Weights of a small transformer language model: vocabulary 8192, a variant of Muon for these matrices.
Each number is 128 + 32 x the weight over its row's rms, rounded and kept within 0 to 255. Layers, rows and columns count from 0. Numbers have three digits each. The size before them is the row's rms in percent of the matrix's.

# up: layer 10 MLP up, 512x128, rms 0.125, rows 318-342, columns 0-127
# down: layer 10 MLP down (transposed), 512x128, rms 0.184, rows 318-341, columns 0-127
up318 091:142098186120108079116110139143116139128106094143118133143168148101157086159161112109130166171092182115135086178130167112148090132130134136201072086166165152128083138154120110152062044104072119118142135122180153071110134145127158154062117165124144121171122055150136137072087090123127105144098103145121203158188129121136113193140156128163132125125106142165168115051118136168089125173143
down318 110:166121154151159158119114170103170088141103126198135120117128161164084102125138167144190069106145167101104116205164134124158103120178140071100088105131149061114114122173144147140118130077133138040074081043169137104103134100054163149141094157131111100126135103141122143105116161180120120117066174147136098151131102169094140128153119081151159107198159146143109131145107108100162161127102
up319 100:101150103116107137122126156148108177141129178124115134073116174139071073152168103129161157115131112148179106033084132122151152165104118074160135109201095130094113133101092125172112139147166117131120163079102157117137140078168128128145196218130113133103130137088133103179159174107152113099116087103148157076082129147087110140115151185182180126107116101081076155101162104109062134115130
down319 100:090111122114135125078137131113144089133146096177115110128147125137123178089059115109157154130180093116152189139144134179111143072170098129137182127101160136130176121121190159107036128107113104073107133091126154085080113136144080128154069091160067150144130189109177116116150105125121160147114158107148129131124119137096145138163095098001134179120168145169159130109153114118147148153186
up320 142:144069106102084133136093118063132080119126103116112086115136069132110088086096064102087129155067102093106078111152126106076135120129122073119094101108103114086113115081140101105101095077116069160115097075153090138103120155109106125106077075106101141088096088085084141068113115094114055086083108125102117117104141083132118094092097113083123107085081100083093090107102118081113095114105
down320 096:213146113157196169090148125148125130165106136123125151176146180151105139158134154119147106093107122127145153127108126076099106109131119105188104112093120081134133112120167141123133114102102108041161120122120100117109147140123073134111207186072197072147153135137128132121126055160131117096086106161050159107044184170109141146147128178138118113110101134120130202148150152081096111139112
up321 087:174115130128157129141141139156190100085144115154071147188163236171069149076124180100113126147107167117118129075153136160109140101138188176185151149094130124095149113098139154133184124143134135143171109066136175151204101116103148126096126116121159113109114162139120142132190154213173091134170134197140148119087130164157109118149130111108159149105145104160129147165158108074134143127096
down321 096:055125183099206132149131123149080189138106146124110126074187089104185130089165114147168086165141120136148149196052139163080112134133151106163130125128166148171110127120079127090133122170095164102145145119070097088146162145149143102141083184145079143150130156122120117137142091048095094084124098154149069122130113141107134136141144109061119134144117121192120083143125122154184147177134
up322 108:126120148104112115125116181111100141147104153151141096137070122105106127149129168132124116140209081061111058166146166117187120190104126158155153128189130167091137095104154131152147141147224124110147139117134116147141131108058103158104153149137171183144158142122172125122118139075087082191157165172186107119106130128162157128108224161109098112157167114151164097151165088127128109150168
down322 116:116115154092086064120101127152170157168184116123120104126140142127118135081080186141145120121144141148165100123138095159115126080117138137091141234126120181064143139134136129116151134177215140040145159109102171126104101109086092152104143111120118115114146122119137126129128160083091110100159180134184092095126143106148046173116119162079121127093143102174152186177126061122132119135175
up323 102:141128178112104152129060149128118143166141144098118100086156093098094093148151202088131194180150168156106098169138163123105038121079103160144133103115122137072137163142122128115141107160112126159112116087169022092162095141122169151124140146151149138094070133110095116179101135109183095155149116120154139156168091114070076099090187130138129084135086133157136080103132156123133069151128
down323 083:153143158083088119086129136143131095111198109112113118137147157134102153091117123150121147151147205137149139071132110191113105086206231138184162106124135100177092107131099141129145078149113114046153106077143149092099116143090079110092082116119091075157191165177106123071119107131139175125152109117130102102145132136125168151121134107110138125064154131135104138127106197111148116129194
up324 127:116112078121110146140164082110063153173156136165126187206114105091106113195071126123090132114114112150093133195124179050160100172100128174199176133113157152155106135115124146192190132100131144118153154094157144144133147191184139146141151090115159118125182090115154165134154132122090150107131164148114127139156124107150078102168140098161116171075106146126139135069098172114127155175134
down324 110:179153076114043144134116136102180080123124190163121103112135090117166099135168151159132123137133155129062154136123146121135047161043116120154143102113111113158171113079120137123129115105101179076140093157106149125162120120148243085109118102147154102094117113123106164160053094150131150103151187136156165108103159097159108168131103119076135143143168143130135181124171083128102135166139
up325 098:109138106078175076120138155164156137172090120132156114095137117083132101104197102110143125129123079069091152163100150138105101136092109133078160131084104085148140134107114102094130161148052125159130115145178121138139160181150076068062082032158132098125129134114174066072062137170122134175122144113095127155095118137139109114092140070133141100133151123097159118158149076147104078157086
down325 093:111147081138119122104093111149140104092160125127145152125042148135154153146164124058112156079141208178101092194124155169118148127190123084120167147083145117117157100110114223077102152083162138060099129143191159073087103109117114155118132091098106118089113160148169127142092111155127158108140135104135152136091167112065162166151095159168150131104134111160153153166075119085138114106145
up326 137:128086108095074110099107121116101084115114086111145122098150134107100120142078074098058114147074106154131118102140140119117081147095127129145117075074140104093089086123132055107098064074079092125077083122108117109081104074126111115156083109090088101123099111115084111138132109111127101116114076097073081127108131108129047107054108115137114094110068103107113101104094091094115139078065
down326 088:180130096118179165071118154097165148222171131086135158121115139131128117129095150236144102127173166090097154124135099131122113108126145068115106093111131060131184124123162124114095160103108093051167143144130123088113084137104086135155140109110171121158182156146139124128151079116160094086140112166144131109078179098060134134163154124121106141103155073142111167126199112114102115117178
up327 097:081157119103072117152101123110136182107115131120111140081137140120155112093142103164107077169132140167137169175141161093127152147142103178100120094118064126091130074178129136165116123159097116117224124116143063170164109112126087139095113128068117137082140082138151142102144145154144156140143094109058097142130127098102097182122100143121178114119194111126176071139212141121143106044078
down327 118:143117150134094119119134150109180159105153202128151070147108124155128103104127090142129088116123153105164135167165135124114127126160143110138134186087112116136131079163123166150145182140110148114154083148085080090209078118087158069185177123130121123173076105146120148144143171164110099111147132151075116198094096081103144126145116113027166146192168114136107114122096074122135080158066
up328 100:113151122132173128103193126123098117138111093150183141127144158148079145122141173128156079147112119132182087136150081069151149091178159111121186163104137094174120133114148148205124149139139086136171168154161180084133085129140104071159088134091147132047183069076109166138152163090117099108199135132115144156098089116161131117144164130172156110077114149161090155088155081174152131120158
down328 101:100145090093138173147095115095115132172160183111109098126160115106067119120144175167102180126151147079107097122119119137134164093213121115130176093105115127110121133150173090165123140081107064197166138123138148163104175074137104147171062136119065080162161116153091154094121129099112157130093195104132094103135104058179124111104179109133129144154145086166156164127114192152167131110096
up329 107:111108073107128084133150153088129108138085141109133148156068168157136122159197149124107125077170098089090140165140172124111173113151126115139111111092172144179133160127092102094171115161106071149106158113102176157139153175150125117108100103117156156123160097089160084104132212133143182123123124148182182139111074082049109156111088054140147090109170129090111124085131204129085128113140
down329 101:131191124125129141100143150100168133160091077121115103096074192144130046174193162108133138098114129120121110135149074161143165120131116084166163090130178123140185099085151104144189128144158115014120142106134183139141115137135179156159200117108123086136105143166193108121110164140141113137090093175123138104087128087083137125121081088139154142116155109099090108135086145086120076145139
up330 086:104164161177135101178137204148143178147146105138189136102109183074156181176133128100110146176092151174135145155168185121145113115189171079145111086141154110138138122141085129180186148147107104153114166206182096142073161075134137118172169159144147110140200143113157119155112106107153128124156126178135123144122131145182160125158104168129156131162122149124201169146091176128149112130125
down330 110:026255085118101155126203121168159114132086136131150133099113109102171149132142110134138160144080103098132139161093112112098136143095187084120149134102158127154107147108096105136152121168124106023114099158148103161143167156077184091127134110121118085150160152144135160121133091143174148127169095134132114162093146094105145130138128110069133147176098144150100140107132088139170102153070
up331 095:143150127108037164175116155069116107123066136139105074143119116128145124103125115201114117133106130138119146133100117077118102132140145152146054091164162149146087110098137084114098076132091098121143184117152158135161118127097129077169098134123144125211114181094163069128140107100104063098092122174133106155109134136175186093099122116158152189108101071111083161073119156123178142126075
down331 079:119154070132124130173172113141133136110157166121135086111148117121142227128121090064083145105109108096147139077155060109125125088146158092172113165192153129088157117113111155115141119112180139033151093148073144170114108133160175109081133168184134034127104146137087109126118101116145145166162152077130115087128164091147119190139093107120187141105113129150120139150172138130165169116105
up332 098:117117070151163149117135171147182123135150157144110170144112143062117095154107174131098076165097206156188161157092099110178112119153099175196118156125140126159140131097184179145095080177124146116128130130113102096119154198112055148111139143100131138070148101174150083135145149121097157113090145132171110138240149117106133156144162135107158146114129122193137148113102131167103121076135
down332 091:109165114103101178122131191133115102114134137075106152141125118093160108140153111125122106129106156146114071152148143095130082113116126159116134152162113151128113097122156188139111148149101157135182153183139088143104065183110099149082176131162139116202073043080096078180089126148163109114154125149119084088060122131112146204110146127139116053139073162142120168138147199158073127132107
up333 111:126137096064088098156111096136065148171086148152155148102127077093160110114086158161082105156150114140109115113090093100117104139141067172127109081082139159132096092160133093193144119112101146105114138096181183142116146141153134164102129075180137075098170103075191128097109148186135174106116193102146116128147118126159097174073073070100117144127138130173126122150150085130063084112097
down333 093:145163077086195129104169160094156154145130144059177131142150164090080112144108119175133085131135143193165108162116127118106185138156197117150113117111111019118191137079091089129095111145134071105139150178110098088110093147114111094173145124080089151141179067157114108099067107111174099112131141132137127182177138126129125143127135129127140110139148169063179102135133122115147143158106
up334 115:145054111118081126128097137089129091077097098141155140169129083116087125086129095127092096148096078129163047094114164140100070122109107069145107109115109112131126080124148066095074118094131135149134087095103068108139129093126154132155083079116148129134139069145078082118129134104064086115116099102102113075135115092108094116095064120121093103088107098137092072071071132119084108110080
down334 091:181099100094144097074128105165169131127153111121111129137145133159137168108114133138157071140117182123125198176135119081115181160152137122149087083088128073138127149085111138132130084114122074012102184138189166097156132137107072154117092165109126094167099117118145183121069097147155154091116116121145176156081124148065116106160101152074154135162138152098135140171149142096168163100163
up335 090:163149118181108116082125120139128108168131208149147140116154103061109129194093113074181111092162139109164149111173113125180129111109155185065110068116121119090100163155156151132122172241093201182110126103131137105170085156096106092123130141159123150173116096142143098096138101102152120098112151147163089141092120088108144133151123151097110134117118133112136210139147106110087139075088
down335 083:091153120143123152101171134106133154087169121093131172085110110113129176142102085097132142157166149088164150085109121178142140059083075168144133067181085071098177153149100101140164113148062136116111109149123168127117168115129142087104130153173118101166110049179185130059142109124133118151129096130155154181148166107145145136107071132095121108154125122185191103137125116139133198155067
up336 095:141129113085181136149102152183096122169155124027155126150132081172114158157140123082093115088132148104121147138132129114085130085125154111140079128139125164085155149153152138139189091101088174136143101138114181120040186128122106106114197096132092133053177124119185128132136181133160111192172127131148117129124157150168125148063157159129113109143080124109064158160104092135140083156160
down336 090:124122085072124144104152094136170102060140138133106162142149108140139118145128104103123142134146188101173097100085097120175105151133118181120169116157129132123162101126061075073112140136071212132127146119152140130074117123096162108128116124154058132135103099179148112069172182117119071095174080166107147146088134156093138138151136146159167123227134186139103066149142161093157167120160
up337 102:184134152144180164139136127124063185115090077122134101173192109131168122115146149113139174112133142119156118148117149138167132126095071148138079142128155131140082233122095158130167104062131131111141119170131110102144132118189075133146118111125152167120128166135161103157114109163114098110174151161164099097170107063199095129143176160142149071077160165103145152141205144091130117184139
down337 100:152135105093115173135136158094080120074113117105176135142162142075142169156120110116129147174134071166177144126139095142107114143160065088150139163122121117127103177094122121136155032120168092134139162158092156084100079153135037168117088118113144103084126136115116116140114131154150096141088137180150118181161093089154153139157136124197116120051128162143119071152160104149130125183211
up338 094:108074128156083122089105088132179159069129134095117142125104156152126086165148132159112075108176100119103114047123132169131128118161144134114106151124101054131132123164154099099120176131071191110115107116095148214141176128140106073122063098080105184103148109120119101124084119081168177140140167123127175193110148177110161082137143133101124085105121180136100157107157149176121075158122
down338 098:110195053149145117096144201121181136120127137123115119141171116131065111184132136132090095132139059098124091108131131146133107135161116106081135079098172106134125144129140156138164100126165143058142116130078062103143152126125122127178195120158087121174139133070106044110098191144139189178174121093143132124108137125118107164085078122211116161118125107162137107141097163126139134110180
up339 090:155112130115109105152137103132128123107171072120106148127132156086141118077163141101102161176153153131087095148131166162130142172105160132132083110127133186173105107127176091137165112088144088119151088088164165133193126067167104104124192097132086131121155123179111132135173149154176143115126148180101124085202104128189108175111102176080149161054132146155160128208092145139106208129136
down339 104:070137134184163117117104162118082172155107025125119119120130144087089112105071172135150131073175148111154194138185153084124134067161092174087184110174157139160180123133105181107123130130129103100149133122102111173134120111117066158154121164149072099159084112097165098152154135133114149105125077130191142132135147166099090108133120146140079158159081122155101114102111128131198110123080
up340 096:105067091108150139179140125163088135108108066160112065155136179140134118114134096110112096167171147124161139190098122144139095136121119123174093149155174155050110131110140131085167158121082134137174134175086110159143126147091099166125084162149174123107158146124096159114122152103142073103126158123152043171171154199128127177119130143154089124205168176162206106147128147122093110103139
down340 093:115141101083163193095175161115152132154098160121123081109107106090086109153115131151155103111140149094184086151152077098135186057135137093133153099110185197176158133168112177121138128104091105086139070158147131135107123164108128136127102097193144115191115134120128111117208114138085121145136120071134104144068187096124111096121130059109100093117136114161185158098142098116156085176165
up341 080:137149096173113095075141100073116157065126137119138142149127142167110149090072096095156128135089080139130077065092087159143114119159129093202181127065190138122115135116155129163111086094101085148091062189164128173126063120152116181085185158146134128133081154138138134151078156134122140124114116095056135124110122115132138133149135180195159120116107127125112156113138185167190108120100
down341 094:083112134172033119198177136203158159138111138077111130112111152131115143162094146185161132148115142089133129086135152123071144139106131160098112119130117065114174186072112108108074169097118128096137172128140149145071076141116184137126124166118105123107155066137123134104107161121096123142179151147119114131065196155104137121138189162116084116120109172113129152127188068108171143174112
up342 095:156156157131166125166089143110172094172167141123189115157120087162178101130135140128160118092123078144132144154119144145140130180120123129126089090178137188094121156146163156166121094055109133150063142100081145139142143101108147121101144070131148160228153104125099093151111174141134128068149042126115127105130142095175083084168105107074154184115142089157098080175136139107181134097140